Each number is 500 + 50 x the weight over its row's rms, rounded and kept within 0 to 999. Layers, rows and columns count from 0. Numbers have three digits each. The size before them is the row's rms in percent of the matrix's.

# v: layer 5 attention value, 160x160, rms 0.087, rows 112-127, columns 0-159
# o: layer 5 attention output (transposed), 320x160, rms 0.0481, rows 208-223,240-255, columns 0-159
# q: layer 5 attention query, 320x160, rms 0.0799, rows 256-268,288-299, columns 0-159
# k: layer 5 attention key, 160x160, rms 0.0814, rows 128-139, columns 0-159
v112 106:553465487483471476470516495531509541499542557490459510560479473542512342533501543506593418530490457466589467534533468507479500533419498568635538524536460492586549447414477455473400499436484482456547458539506439594461454483502459530578487482478551434499530484474426454420543543614579452554457508519534490601509434486516432496446520511524523542489492501499548479406396524522500560432452463508624475545336535458534435439596522533515481470494502535561534499577500446483506513571442477
o208 094:537635531517472453537510544477509452420487493479468517532408543388497502553573475476591564491495522480482540497551550445585495486450469440483509491527536492510435595471507492517515588515492602403515558410357490524449564580424426547540507492501428529447532444492540576519405491448514544435534563560502491504590500472448522509520544510511529558554593549514519456456483532471551514502629503469502476531435454570525486479524439488462445497473443605430469480565482507429385437441482541
o240 102:410447466390477528518430503474452478503551514597500553537456541401533494554556487491542517468463538450509519613508530460576449547501574406500494492519436600429489454536491529471475409539540509559512461467402572471517509573577537496458487579440543590506582542451431530437480500531462504464503500490465457517455641577502436600450490607527565444418458440475500541499506495470401542510496522476487455486552474528462498504463523486448543522422547438451474546437523463487459523508572641
v113 101:471489491445525529584531480518500564519430508417523460503497511382496544459464457538478485510462491560442426445449544400531402466471531516528608541487505504423545502487517460536573436539463561511529393565475621434556521450456639547582503588498442582506552601500522488544562571484530464476547523547534496488471491506464528415570554565507492497485543494536498490413438489500545463444535486476534582462472619514487510419495539550509589492446530469466516550440407487582465433417454467
o209 089:512492528543444422628507501545464675514383521511537506522532516528571499525451572578458464494496475473448537477514456441565435511518468531443515474470514503507477514459534607447578570553525522496428550517482553480506492548464467473516551487457542525466554486465475562480573536485573508515520557546445457462536516506465498473559556508474485585539495386592568444495503599506504483530638563419530482605467537551590381507515439461460533447461463527451492414479533533593544438461494566
o241 089:512522523522498460559463529541398556527416454449541375485443484546426538548483477527424510529449495525459489418435531513453567550518441537447466486499496472496488593498494452521438497438466488560454512507494477434408526554395460405540588528492478511500518523571458430505505444487398430496492508550417515461529405448537506520516518509441534557594614594601545514499530475420544597519521482534454479524458534497456374519512555448540462459535420551533539369555518414513450531484491520
v114 118:517571493483580453468492543482523633381488527529526490430635481405550478522491501498558575463591537474567498501517504529419428556426453578436467586458513408454436519490479586504437522456500490556519476475453490567505427469502575561523517535431525528544544484461508484496471514432549542470538466532488468494486489534424542423575463555477499519566621471480494538569446466528546555403632592508466544507519486439520441464522511519514561558443532406496442519492468496424546431488466569
o210 099:477470529494511556479379530526549401476471414383519541527554505492499559479466432527508454466475515517522530610546480453511580539453480579532576576494483538549412494541435528510421460527566465500493541451547397472519372652583445434542515412584492476493493602484536486505562481492439460468550536514465526436453493660562493425479435464529458455458517538471499532453554458453446520532574444534477526478531470521509495521576470524514518533516513471469528525493457585501430595459514466
o242 083:497527474383516519474495536488508440487566559509457509575487540455483435552470509483461536477493440384559422626538520495534527468496545497571510403492502481531531406557543504467576412500659519494452523420467603562527384469541489432489553511440423495442537491457447596475555519440527458525457494543452452490493501487522503466513494432532439479565510593512502583535489507540558426486531502452453572449519530588439555428516462482582535523528476414451620509436451494532537509512571535
v115 103:496532478521497541452391443440507476468452475522529530491539502412465514535544424537516433503529494481530458428466491494598569468438508458418488494461450610453494507536547508429477564487496515505608460476534564479480553541440429495538495505544624484446525512516558408529479424552510409443514508567551431433531435506524501506472522525497533422508475451526486461450551449559579522437395552539562491461458623354547576546466486580561419476553517473473531530491499555588511569614517532
o211 110:541523485529525588497510552504469474537560506533473491488498510465448421484504475503555504467505482529513440546481350490571449428525473535571490438513423534458540523494524480460558358478463512519548418518461606604537516534557484478481556392497538480549570501466522440520474531461495473526504495564542524560555469546596505495545527534588472336561496489484587452526495519540626446424521416518494556466489434458474478555510475551568420454505516457460410446453603465419457423512542547
o243 092:395517576524500520555609409484563470521558653454523605462514517577427591426497514508592484466507529475444498490498454520501483502427481522509515446564493545468504545534577521511477549411564513439413422576431536507424538466500541589538531539514534440568533454552549483585599506501511527585447540496514547530457406453559453454502490425460508497527569514501474507429412539445497479505521482550454530476451477545448522509426480582487569503497513532496580495639523460503505439443458467
v116 102:481615523455482420464533521524448466476476543512550457388597410595494539511475557463450504434513467455486574555473557513469403530493574497442511420479603453553531512458497413436499517416477612451509482462451415415435466533539588496559416512575502430559538508484504493570505519527512523521455502490452554459527530518422446475490516549527545527462550497537617479467506609448472386460407501446482472441518477548499496524409473512514556527531518538500528478575437484595507512447538411
o212 103:478468532459556540471512512435522514494524528637506522465551494443413487483499514509493526516517552505470544598508608506569358493455529535432493485625525450526449467469377419539535425528517508455437615505453519563504470577511566581442480538550491470415492456561418505556541472487586496495533469522484439562483493523490498474558490448499586484464519435504397502448519517495471493523442524450584476492453514493654466550488538500568499600566483456592503541528463541543560505437531411
o244 094:458488451489489463451495567468547487549511478492541399528491518518437564516511433462562489499456503512595574487503467431579502531437520516504446540483480414563418402553547526391556442565578512504390553441612491554483488535572415484601601472457455484416503575524515564583583528522464533539540529447452481395439464640503532463557539558484423530437564536465414464487475439504458531538542535513495526587507580483464498513538417514510525466560473521478558490488486492513540559453531504
v117 109:388378492546460504425547440544529582497517509403587563507545470466497490516467440499423557553503469471445511533563601526566497477393523494517508560494605551504418410478579474572421530461498536498548483448466467508440543512545382451558597518457474518586502528452534557580477460433489521416481471446378471486473534480552499513467500467479578489425546497454494450513475449539515460574508513516524515468400602501640461464471447512515540470533516531484481556497484417483479514542444519
o213 100:446428422414452485519594427504552512451515521490577549462557514422563487581536491470571525544446512436454456577616454477597471474473462478468510530486511472506433459485521544544590440442502488426595456509494653455577513530500520526532504484479537540529550498464492505474597542426567537522468487416466470493481499547563453503421475512516413535572578584474532401435496479582463505605580560524485530557477549573469463482568465437446471444435551531509486469472519573570467517451479501
o245 094:496470514522608541560527494550526455526520565559457478538482505510556556471442491559406538414470482431472397496490429450489408328508563412472517488365454563526488571555462519494554480506498515388434492517512549415505454475515472497443468548441546572412541477430426528498551538432553447510504540504467457506498443368435500485561444500443479481562465475444573444484497491574619488515455496397534541522526414483535514522474495507535512502457467432491497452502561477497534441502471423
v118 116:444538505509423555448481528447578522502571542469558430582532485506525552503650545482549521498553582473500581594495608550549499465535542536492496553492519562438522464553526475477452464561520505499541551465457508512460505507573528420573602501504520441471465449438559491492579517488475477457588599509499493390552502521493475583464550544471466519569504516425542527446468575445424477485531486501560445425500501526495504416473359471595418464441573461496429417535538465509539537529606522
o214 100:522456563462582576471628475423579473454531571519436514486536468543530414530459466497467487454550506489481454552493624528534417419443495500590492491468531573534447532495589456520542535541559511506451563428517576481459429561481483498536441440467568568480498496376502477560473521490512377503478565489513491449566513485566488548532446542438476519547475457523457567439505514489522425500481458548482519463378543545526546415519412515500540558499517566487534450582495435527519454488568347
o246 086:537470451517597557574552509568540482471552553498454535509550540534510584420481455554444516468514543649344470479493439526547535438460523402471484448464466518526514435540486479492557560480511549438477522447559464475581518471438527496449426559538496453502482430442468504489508590491576587506498485489504478526533502409395537486572530466418532467513443452506462513513403569531533463452451547485559556488459459445553536435447481480542504528496457490456606506487548533486574368452454382
v119 100:457440479510603490537469555477567540529519479521504452614453483492497492550449484563480579485636564433498390457528485453482407534417554531508439590552513417521466594481454551503572475506527446504484497507586448506530468476513492519546639517526556557513603508525501561588566506498460463433501424427549506496536458525483479497556635452490532613526480508579557485512514546451447454563389538501481510536514591489500464479439495488512530446521479512531444416543478499602555513492571505
o215 092:528483513578558559584516580446418417586481459547512443485499493508531503407455416455524384500429532476438458460514433374561476483480472554572527513507442591453483550490504443445506421552471418502510488513416623401442495513430520509553503466580478488484507519504467477479459539528462425577409467456519565488448476496565507536524431513454527499452571526514504439489525513478491519580496467542508446436416513478534500586544585425480504486518518503597588552475514515549432411465473395
o247 104:445513610503546548526396548509458506558479585475467450515468504540523462499473663521507425417505443543570483408496436507454457582440534487519493484524543453508560510514634470432574487561447459546498540554546523505448520500442494553547413536445442510523532483510493558527383540575435529525528556459534560462497594456430374484501533529506484563454645493551440458469466530490536504460509543547528400504465519555500507496595507576440483487547448481489503495577452466514494522533519414
v120 108:427492540573467433563534523543506418552462428453435482546513442611456471481548513537516479472638497536472521469567472525557407538543500473513450512465535478542546509487522546449497554521560506456404521513506486484455421411486491497433559440519403431426528430489525477537561566478540453416519497578552484540443477480419535493507476549425456477460520527456587454506542427557481509507486498518504495458555510462482573355569419492423653551497515442512508530444538522456511492373577487
o216 110:515451498464561456489507556583496562581514461498441416536513411588475542454577530528477493416493458571476513443464470527454497464456500518479537512502460430586445532582497479464511541485451540481445421473533460462561495418433521496497455510509399447419496568512468436576572496546412510617560531495417478428433450353484456465508518453491540525440486479416532392473526503494540488568467455445446485620482492512453478505519562550580516525487470586429547393583525459482480488429519460
o248 091:483500491453523452524513478539496532531452530530421536326517493498481472510428487540437487521505453437483555420499444564431518524545620554538503419541502520554512450454407517491445565545479423492524500578522567557540487515427526539455537440608494530457490433558537562474586467547478577558428508541395497421511519473442550442530538463468548540492581471521456474465522510560471478420542606503540445471547376475573439481504489434531539478497474513508583535453433557402585517570548483
v121 107:595437527490375518466437534555554495460507560454561487484466491563444450551457521465618457465507440503519509545567505550543478568623489492613489511511496418495533478486527409534478443506491444455496504514435450505500515514534500455510441483509523483495495493470561558438555390579502498564567494407557441419452523512467544506491583518520401441544405491491509531491576540462534401547524577542493489632544488445418628459573588526493502502458528471530489470546502411420502539529548487
o217 117:433603540510493522403628487447423527479522527525543509529559491471476457495502545525562498509531545515561499511438547516417513399544575550469456475527487443455547438544498497467522533474568517478452521460511506492508466536473495556577478513422409518596556472525541576500456547460494502592511609427577494474589547393463539502511494529506498536530504447555467634608489492484405559453500524438486527461402505506407552545448401557487542544561434437499493562537478454484582404512485435
o249 096:486490555484492513530386488452433536429515487590452549348608521422408444519460484565478530510527351628538527530569452564507481552461537440413461488367597556504477451445530521429482499564549517492515453506456506458562468548508528458505511616520549520563529444523475499431459523538526529560478507476534509522561497555588473521548435475527525473474436457518448601564408501503501516448521527499552491416526558466483558477516527429473418515499475477436427516432475468492456494518534510
v122 108:417509510421523534468452518506550503548533515513473673566557518529473509534521491426539518510469566477519466512502474548456534525394488429514456432571498451454515464484406465552457456527512581452492545512627474463526438517499554542420520511559489558467566569453485602517501489480480429560465495474477524482437492591574550471436508507511528500444417475469429515465518540538486373551496556469415523450437466452489547531556409453574398460447621518387508524494435530503493499563580467
o218 112:491493515472609568561472466533519520476562540558527551444571539443522549416473382518478464433536496437411482521462483428518438472488502461508444494515511520527527434528597552523566423512545564466546608472452533427586458529511493494468482520529514592393494465468460575446564497485535442495476454506563457516529587551367510494422422455516435535478505465503515498547478496571484496420570531512517470419479436559615540503495505471507583574492547401495571524469547455519462448369505445
o250 106:441589463637456419487543429494495517521528436491470481483470477514470449480536518516490548566502487533464548518489477527416472533501486519465462536483515486521469593476536407524435592502424455464545375482412516533497601459502508486535481480536602555506433437543473428496438522495452528581521458525467476562507467395435535571464511515566446448552435480418542499506582496581505505502531426439451439527538392559567611498488522410457398494492490594562402565457540495510496435497555524
v123 098:508436482465457548472457447554530455416548446555515487440603374398536438515472470551587510454467525488489422527548525445517533569547347494496600492504464497510453504476530434571470577445476437493502509589565551569511466521399456521659530485432477481511458490471506495518453547436550496471484379527495555514531557607479507512519479480477504519467413515497533546479557626439495463531550451463442457505536490447539514554474491497547527485485437488541540523601460531487553471577532578
o219 088:447372395502538432451488534547556480484589570375536501514537490558548466483455488520524515538450548459463506495452495477598514539441466453535542610434438509451493448438460546452531492558486507419392503557536520551521535469577565535520506516458448557434515536452510477533536532432474488511453496605493469519502589532504458511490504529468408488491530621504491545536499529571525487572507527437517582423548446612538411457567468497586413482510544492416501454378470458553458539548516531
o251 086:485539438473445550467504531450523475501509510446468568576606535439460509530464409505517582542462460462470484551405515545498424500613532479645477503496519533397553430540488527527531426542591455499516500522505474448523533577549494387500590456503502545488531577402564509464458488467456459533468560580459510487510504535527520529441576452436495497605457436499456675575404409407508491515533515523473498392477466517518481469408479474494497527517467457535548459447482463496457460517526498
v124 102:455522482401527512444513463452494498544472460487556478470426483507453501498531504448589497531413558428521491572520523505540539577529396412509460606446506551505530473472557487491516470518515554541571500532577491384502483500492528431504509480536590582455500474520578476531584473542556553402492460492457438478511367612588497527510580458476506513544514509433567539606468565561565522456434531434496519521521476518428503425523405440444571563417470426400448554559502531498522460526555543
o220 094:467549476490463473447543476465521490499445561409459534544496463497478447377467427549592575466443598371512541440461470491517574477511581500570518542529502592453471485519509499500502515496517499441497525561548463526510342547487473539469498475558535542578602561468606506495548503546539477473440576468538539508521540500535520585533434522406522487559480518435477533542461431610500425475448497571587534449473528429424497517418414429585511559523523460498530480461463438493389484471517480
o252 101:570497490454483535558551509566392567543471453564546456550542424524549475488560455529399514537487476653510418487541616473513384454495441516439453545483480565568497583407532501630606534594485560503408390497467516498536500464464517495466466523575493490438525508465508507532485507433572508553532497450498381458485430442406531460516484586488498482579498481484490410502496483541517516502534552538422510488460510536527530414529516500511501520427532453472543371491470501504512452482474496
v125 103:476473544530594499520556464454478449549497562404471538546520603442459525517542487534457477544531412483452499518457424581539501538457428508475524589504564410518445511443491435459508482495487534449598521555361464500503527550408506497564514479438505559577505508549502610446567538560526477537497549498485502490492497525559472467557625509448490547473428504509483481473533494430482449414552467429460479508470637436484513486552519482328525495477489504469423473530419501498386595547493509
o221 108:504459551463547428541455495481397557439570491499665531485469542499511479576492512538537550519461515440475485539511475583539549476544526525480472520593476491468496508531573530407453518435459448512612521524501446492489458542455445512545450436491437553528537411554396356479494506579575462613507484526514487533520522551512489528503461491612513572549537473551478569539580562470530575502501465481530427424564553495539512606496537493370515487520455482454508526397505520446465552407509494
o253 103:406466481342525563512426485382475495522549620521499545605517410574489428487482508484541511449520599405504508500538535474572514508587499474478533438434547519400608542539504527482525428533494534504490559483517500531448524573434446498463523532441476454460534540509444468529528453510452397463579441442477461548452448502412493475442505578507566512430417417533507533568522494510546542501425464564487512544445412464482421513563500590503484479549551573508517470527567486429524482530478534
v126 095:448475455453500531456495480492549594498517542393486533461438459555513498459494486536462463516399547449531502495453578480557486526514537437439501450433452442448434449501609454451417481537612549455474581552545534524535522476523506510476505531456473470477567604470510527566514583536446532430490506432504551547408535480453489518483504445469477524423471602479513492477546486505492553396514479332474483565551523523493384541481526519593519511440528540526562412612453565495560530440554598
o222 094:581441474379610453535443545493533453481557586516499473581490533414606555521577515512490509526464482455524533486534466445631490450428523401543510533487522503461507416546445506510547411576535544534438612517461507535478517534566430542548485599438442554437514517457455513492435482479524559471380561447566478538512536547491542531468497502481516498381533497489444545586429561542459521540498568553408499505472519558528467441506529540453519547480560432434592484451465454449484556502522483
o254 102:497460600416563512491511441541467520487499585500416443471468502440517469467470521552471547494533432693450457427534495461501479476416456551481466491448474502518380506438573517618494537456480498423414485490516533372473544470470543558479540477463503472464514560460470387488473475469563478469411534475484526463546440467567512440566504565463495484549476469557457530473481479427440473514536514601483489481493491496528508474435528516466496554457465541494578368500555390509487501399549396
v127 108:430477506517547419472517527570485518439523379456481600483411509504461535507487484484495490536489477500489509468537480480509539458576574510436589509513424496476471568533445558542508411549504576464551578527423491470467470469473471498547567448519534542513500478521437409436599466559377423517505543581532543562482626471494523522562501373448466404462519462451435593609574490523495505510472513447462543508558428489533518480480567484424518524565502471496547397484563538473530493577517617
o223 096:560484474501514521467489462468473436497621516513532533435461459500451473504576486510460445462541590525493493378485363481405550572552589507521545542463571382517539402577517520509510505551553479487443461533619406513494570374422457447542521485492516441496376474553530543499500481546486546569424527496491541556507528497525515540424490499471499504485424490448489474513502464474458519544470526506460459505562515471432435511447466558568563452463522493437538554454567488492637617445502484
o255 108:575481543529535536565496460480489582540462510632525488509491442504554517474516500480490436462480502643425444424523496625414420421479476525546568545532523514492543405506513597462494558514610412443540461539521496485482492453454469567542425532562519425562485479472508401472445514536528484548534493571578514525580449481585413475532507455551526519444451473560430558499530444474543507538406520491480436436492521535359507510507498501458428550458461528542548538509605457510447504463503434
q256 105:490539578633479485505503484489526535499501378447447603516546467430475471417421386546520479446524580539449513495493517532517507455474499465521545566505538465498491496463523420450456517449460413468450531576585458487565434523463550549482571525416478483526550462494443463432549476437492511482579482486523473445522507551519446534648609536493461497538386515591456380455599472493397514534538510578456502565511429537518408544516451487507483528549533474447491523568538489528582493462487483
q288 065:452582517504522549583576578532490507674453567539577451443506541526416502506449512448474463554412418438455452543500466526413498559490438519619493559562464524501573477447503489508475514522519489450415404549534540505504516534497549592489454575467414478520388518493465498490531416432489513450566475466528451472550410514520443475562476546395474432417471443490530444514559516544460448481478509530560530478435496498532525560442530467490543570484513450486486540481522478447411608503473587
k128 072:538477481535416513444455476548552484579547591489447514392567421471469547502540426513518620591485480570519473491486444506429443494488472623551478465499489469469503501449572522476510540513463483591476423492432507479422528482506363503551528433537592421555493551508610442581467492453471519403457548518527485511503534628527481449501490415522505536480513569495469536520443535474538410538506508524518606494516533504491496467539500481534379458514480518465377545562551565533542441509430474
q257 077:520522432471522361474548514516407492427485584576525486503502416577452463438501492475491477479465460520571485513502571524534525465469525483527489457484513477473458518544594532499542570522427488503548553447519495582549518530530423501492586541548339525467520504539458496519538382509519398478550477552528644485410444449464583588429492548480618592502479416437562569547516524568522493533531477470517501477470492491477464440535543489518462465506498606513495486444475497469439416421410527
q289 075:497511388506417439476466410548464507448486462456461476469491444575519458517463501482595577495477447441466470465521532441508553531517515472509392423546498527530471519490570459546385557554444581540531445517489480544489538507560514512493479561513424658460428454507533464520483474613458518440449548510414520499534509441525469588533582551430532475558596386503645469555514458496563522522512514496608455547475494534471495471501545535451573554517448511456465409435454485480581461486503487
k129 086:533426466482534533490487557493536489479434476443551585566496449536490547501434533500516512484387470526531480601520518556483495564521574550426486421594542488535511490416440540588465470526542461438518545455491509525616488588468492464452493408540539498506481535613559395383540529390518490527483530476570452544555540522477480510500377463418449487547526507501436513444595486492435499455561503562504619469481465423527473472561469503470453528466456421541427456564484570478416511480561552
q258 106:445512467480455531501391407487511471522582530434522424476488504533506610397598556489528488373497476432518512602535573489489396474532525579466458502488498557534581541434447467567506519511464488488494509534454487443523419468530468499443471482521533490450401605499512398462486539449510504469475666507541570504417536522507525428422469439528521529420485414509423473473413493508541461527480558491552596527411550480579579450530536586509503463498472477563524540512467500479463503464517501
q290 097:542417472497540411496479546513548512473481509491460356546477471489461527442534528522495469420508534549543546471510528470420554507483486496454519543515420391510562513509550522502525464399499545559420534490564506471505489460640486494493565507469518535570506489499634558427471462537601474617435503542520597472527423507400459499387450540508413604474470513541413512510419476462455468513464526515444540455537550426506527529494476501501498552468506538489573485463498489572544625568605512
k130 092:550500434631519516550520552473502505488517523571438548486443476500586445558520579516486495551546507534418397514542528443559487533521509439525491527455622581530497445504450522526494571558430474479506584477423486423465534492445495508528555398482464505451513504378473526520455501542506416464425569523406542451547460420468559454575460557506656481608481424481580507541541480472532527488505481484516478518511486536484495580521478466467512454482541523540527564526618410491471602528585487
q259 090:518619492506500530445489493433566556445528466510557534485542532421493502387460422463506471437513610447528485504434509481514464589464479482617487463478528640460416552447478506416521509570509481420440556549535562427546345487419505525494437599391449522345514509484485552477490470544535546483533541458485477478558508488505429508510446467467474462529508490539458460508468431634494531547482541488521489550477460533483483446434555412528530531561524455515477530478518491539540481432533452
q291 079:545477479591499509467514532516548476600426416592566367511513606520504399435427564511478437517472491511456507518531466430501503575532518535512437570482464549607451501527503654547508501451542484461452440494580503545471486504564611469498447449441528503590461461558438446422479402530520569480499512557502495567488492509536557481492507534412495534474472552537468425472516525493444478460422530521559481449557502531480545457557471463495522493457481454464548454379462508433602578552564526
k131 109:460425467504504521520510507548486516511429466512438483451513460546504551479648524532488577446407506481530404450488485473460456483449501603523560509513454537471459580478479509528501479586511386504642516497492442584473483441521508467439533424527478498512493477544524481499445560502441494447549444490452447483326427417478462563559541439518485501532406517435457544517482421553429508449522604497555415580510497494593478473539563595606493558524528504501473495539500517437591507467462516
q260 096:472548501489470418423376458445515562526558438522544479497584514472492461494457398421570516541451570444457448431469547492488502599471527513480485496480591547417460512529535464493513418551468462508409543513529544411485545516421477528448461498485486478481466428515592502472465618546499448503589435493467463552557511441518468544434517443566471517524471460512507518477397453554509529534466387524411534650407478478394507451529535480453505442454483566520462549537533487499526452614476490
q292 087:456523481525447452520493486509450505534532562506500468499551456628500521553371567500509477448496454492508501428520486450580519445531461465480575457432527556550535427457490565556444507605515479568574391430381428524528532449477644452529468464416511489462489460492460434529490464496502420429517409528458463605461474550465496510509494551461528472548618448534477501572509536490515464523482484412495507406515373534533461518515524468431507516594464500502565453440486560407547551566488493
k132 116:488546560416488460432487411394509539506566523523588601462513473495451516520467582412482520500500508582439478506485498570583560447508480487538504463542493446473486360453514510427480524524498482531471413559581499504593449501515412498563495538533486492515467461545494462461515490518590497502517476570546539379577524425507568475676473465461538508495521533480505525534528485543473473548500507406463577454490472519487557539523441364587458511584525505547546518570404478530479498420420503
q261 103:463502588477488428488515419479476350444414448416515513506515495531578474507515430501578539448450391464393590509496387476610460538500525520478485465549510516518451518490472564563511564496501485513459448490482430537426537541500486579503496461416587545577565553527554504529563461436406456505558492563541429555502507563575516500531554451536478521523526531462454499481480462472515530443522528534569530548515608543442497489533474458573409545496519563562488506363529492492412405476505545
q293 104:587526601506549481484495551552529517571477501500444457486429603490617494575535510503399511476509487576483482518466487520474509596439489507528546436526467523498475513476519518450491594438461500463437480602400610463435543445527559429529554488519382525478451545515422555517472465563489506451481531509504553559534582524568495482481547564571463420456414427493487480466539487494464547556472427521593521553446512568475394486507438526562499463625583577518585525452497545525461484566543523
k133 098:579478400440538528456530499484469597406417520484468489502504501525532499445474470385479578487523420466498438481490447611480522556429424504633542471508557458515562529546504441570621504460444481399511446413498407491453404442529453564500462537456492516525480480524474537569456458496534436477492496519550480511482488478446524365489469515468485502516453538520460438494437495545441418417449524495514530434603459525426479474514429548456573489477631542422459468503504517519463543476462566
q262 110:463485460483465488466446433517375489438497474445567475497485515441455571466578553445586554500433465485509529514492524583531567472559499523494519599497529469528480509494551445576533514463543526524440509474510455472348472440572566445446479523510508443525452518402431610501511451582502420451568459412551484466599502505472495491446535516526515438471528586502479416574477537569492585507556526516516462588507527541347546453489453544483472509612600528458552482464454550527490506582499536
q294 096:435529576538507487492501519499483499514445474529492442484504500491469569462456490510453447596587422504452573479511491536530522495416506524448501510500522512511508476418493468560468385520572537470533505433534480570527499458540594431488629481641486551515468525488558505458463461554414519530525500593453439487362606512482495505404443484594588511475490539446507483548480403484511454457438476528571478482497519600459514506603457430444556519427581506517592482501520421471479574446503393
k134 102:495539559510559521506511522451475579453569505545474531458535466501595488494378429528517508545593564436450464455491445545540445437474516397479485475497492525436543484604417537490514457440433500406568476460552489497488449464422529472489447526397467510504499423451549459520459512489548473509538424422437523509534480481477625541540589441408517569507444506558538609472538482415484446416548582399393404432499522505546504508454452458526490546517525470493494430426494479499571439448508484
q263 113:469465547440534511458557449532564523521553522484591533401564458524509537463575637543551531489517425467487519572502492478535450468483486468506526651397460437643466499562486560444472532484434489420473486448397520534460557492480541495559489510433489526478440538462468412487509542531588547502443522569550424472482460482488497522513408578510543455488483576545566492479538453538616534483523540487557507529452430411508462474544463471461440433490517474501585489535456420439532467376533510
q295 091:492526491507459488496508552465502360487584491484424533538529560512450562418476446512504456533551452593494505596517550415523474549448510472454488525324490509434481540498545412553464503557577367446577522491542539488479575499566537460533487509471507550411498415512538469485550457519421543493496552612406580555550523455521501434433491511476511494458523528453559604498442525511504532513484406512364514449522461539511472409520500484480506501519589454562465469464523533483574500504496412
k135 098:544378500496484469508560500461451479503555514496535560453583513483492341482423502515476521482506548592499435550592529495527516564504461520512505607494480504442424558518533445581618464496512479479481558492539373558447530505544547529425507560480471509520469552525496404514583483572596448506485500471455610539527570602432482503460551469531515448588437465554519517443520461509502462532599433463490505518523565537534618561581509472488542536507456552515578545441520393512523522524468524
q264 102:453491491547543466528580413555575519455505432555482500477505485358422503523479521530575414420543555546475467394524519516490512556459456461511579496510580465543457460500517353500439451472459418484454538471526510461512470409509568458570500476434490470475450434514395481554503519496542485571600418518512488494529478536552473483586480551556488457563397541531477386529463550413403517563508560468445532510575459480524502559518375472467502496509500500530557583460480452520558494546511432
q296 070:483573520583519459511611501505533482510523521547481444533422478467437488510467491488501443482550495507396442490488545530494438568446490456566553563551507451479540410463525474453513453501486465490536458470458554434448526596418595391473442504500568453462428520526372497454585557523582476533580481449533468497499463553519486377595471549471528446435459559536368494521515549524434483490427414458533475569512434516517532502441534470529482483527456433546467611421533435417458563551484504
k136 077:514584521519384582424493578513489446486585519555536539471516585487456509524398505467478448561598481523475448507557582555586434544523547506463498474431505438473496491542510507396452515614573485377530448491493522494537414494422479489449532512469453543444500472552540416481571504488469470532568444549492472541616562455412390542515588512478518532503466572531489531512575518417422525589514522475522521488602498497462556446533432530486493513523550512563527481434527480426574516438508539
q265 106:517459532496535473531577507463498574607509474499462513444576500488339409530479439464533516451508583526516434487492510499451591528427498515524509492542474465470466428472489397441460554466478456547442517467565503498559442518489503562519541469480401423578540487560486556465644453438581538507632481454547474504466492476503475529562591531425534474564470548490454541515613543600400504555587483497475468481553475510485405538543469496554488466474566486460552430502491508421499566457489557
q297 095:526533533585499545523540430568538537557540511484507514405548579586451387480449491487509451480462506498457478501502473557423484471478473528670468480502549545498579509450501475499503462581508505543464464550516513564496502653454481564514461560477379407453450495530471487455502527418450522375517488486522412506580449542511455539531537573452547394495544464456582415540574423472389545536504451551563523492506481520507553493519515503516534496427507437460472542417431428445465546504514504
k137 086:538518509448458572384477504477552484487608507496478627437452508445470450539401545467513448595559474570446503452560576563543484489493436578479499492566531468553509450563621553480531550535510535576486448497511531509532513542450478572560480522535581573475492458546557431408522513454482489468445552459533489491592568525495507449505505491456448537514539525476446414515522460502506455572454540567342560535462576583519528481550403464587536561491497439525481440599517568497537478518495523
q266 093:499474514506546467439542566529556451515447543441566441581469523580383533591555488462491525526467542517518564529489431460579491500554568432487463419509446567535480509483474587503505455581585466441523556519510549548483516421464533493492518463527509481490502477572535578507445503548381387549466514510486540546457496469497572533427411484509559522595521471458466455559576438559487588507532491504485446501547542545491529474496463417473471473671454521470485438450579521583419567561569570
q298 072:605439475490466520478466427560569434524453485500516479603384544564567529506573522484494451494524464476460499582468410537468521495532546535466497439488527465509473462513553507554496515432453461499516511477512464419451509539516582410526360473587474568424474487457416401545472493451464540559487549514476486490448522455537568566475514420584575484571509516417557509508495512534602479532496544412517471520457607545497471461511547440500494435570457481573466352476559531481548459408561540
k138 106:632551442455501456471462528517516492436541502565473523503487558441637502513532529490507540503509462489468454477546546634505519375477391484613430492543430460505512501523492542445438520504494419566534435601553493417496564537495524570521545563542549507600449415516459510479496544491504503470482494559549566461491470508592435485521533562429555536430522519505563519488491506491405458525476485557447563574560483550454521460557453531614556472503527507593482496520493481523544520504348446
q267 104:548512524527582539477448504527577452482453605478493488587476505448562543533602611464518560520421538485554489415430513424500415528515555475545506501508480531513528489462465516481626502544564426504496528472455501479550464420539492405409380423500479470547409569431592541501454444550428563468468568477511496518472460491433531492464504441439449439579463441450591481521444466467513550440518508492513528542545506534522621439467433540455428448392528437534469507479527442483495472471541440
q299 101:562454545537491425419474502454540398551416488549552411574390520465570635448614517518474448522460522552536573541468416490484549465504529591446556497455468450509546449530516508495517506478494496521473549543484450384443574489569512423508495499547447506547549434464521530433462511473551527544519544539512532483482475498473571489408529383520479599587425484487556488508467531435491493480494445431495479433525467535483526550549533553464588365484480415573499461544555500468567558534554475
k139 077:400512533491523451573444421518448524453446487491494421473573590487558559453596517454439489523518399472513557579508492463517526457452555428503497544546399495450531529401515464464537435438475454516465500485494521516469519464534500499472455515482434497477541603469428482407506521468535484496458373532433454466385500472475516592470554508559443467375424492577472498485586539477481495446432467444529443497477513494486483534499524487536559575604416441442530516383458510470446471411595485
q268 113:489463574486448550466485506438468512570496478522539538447589487444540431476456448526538408432538519582482532443596526524480625473484480572478531486485493474437533496498521459435387585540553540520559406482477544514548428539385485537559542528487489504572606464511548490419611473540520564550549487523562468483468492528493473467636547563457546429537495494544526449565552536567464522475538550502515531457527362545467487550434497439479455482404614497492577506514489535502577508441514532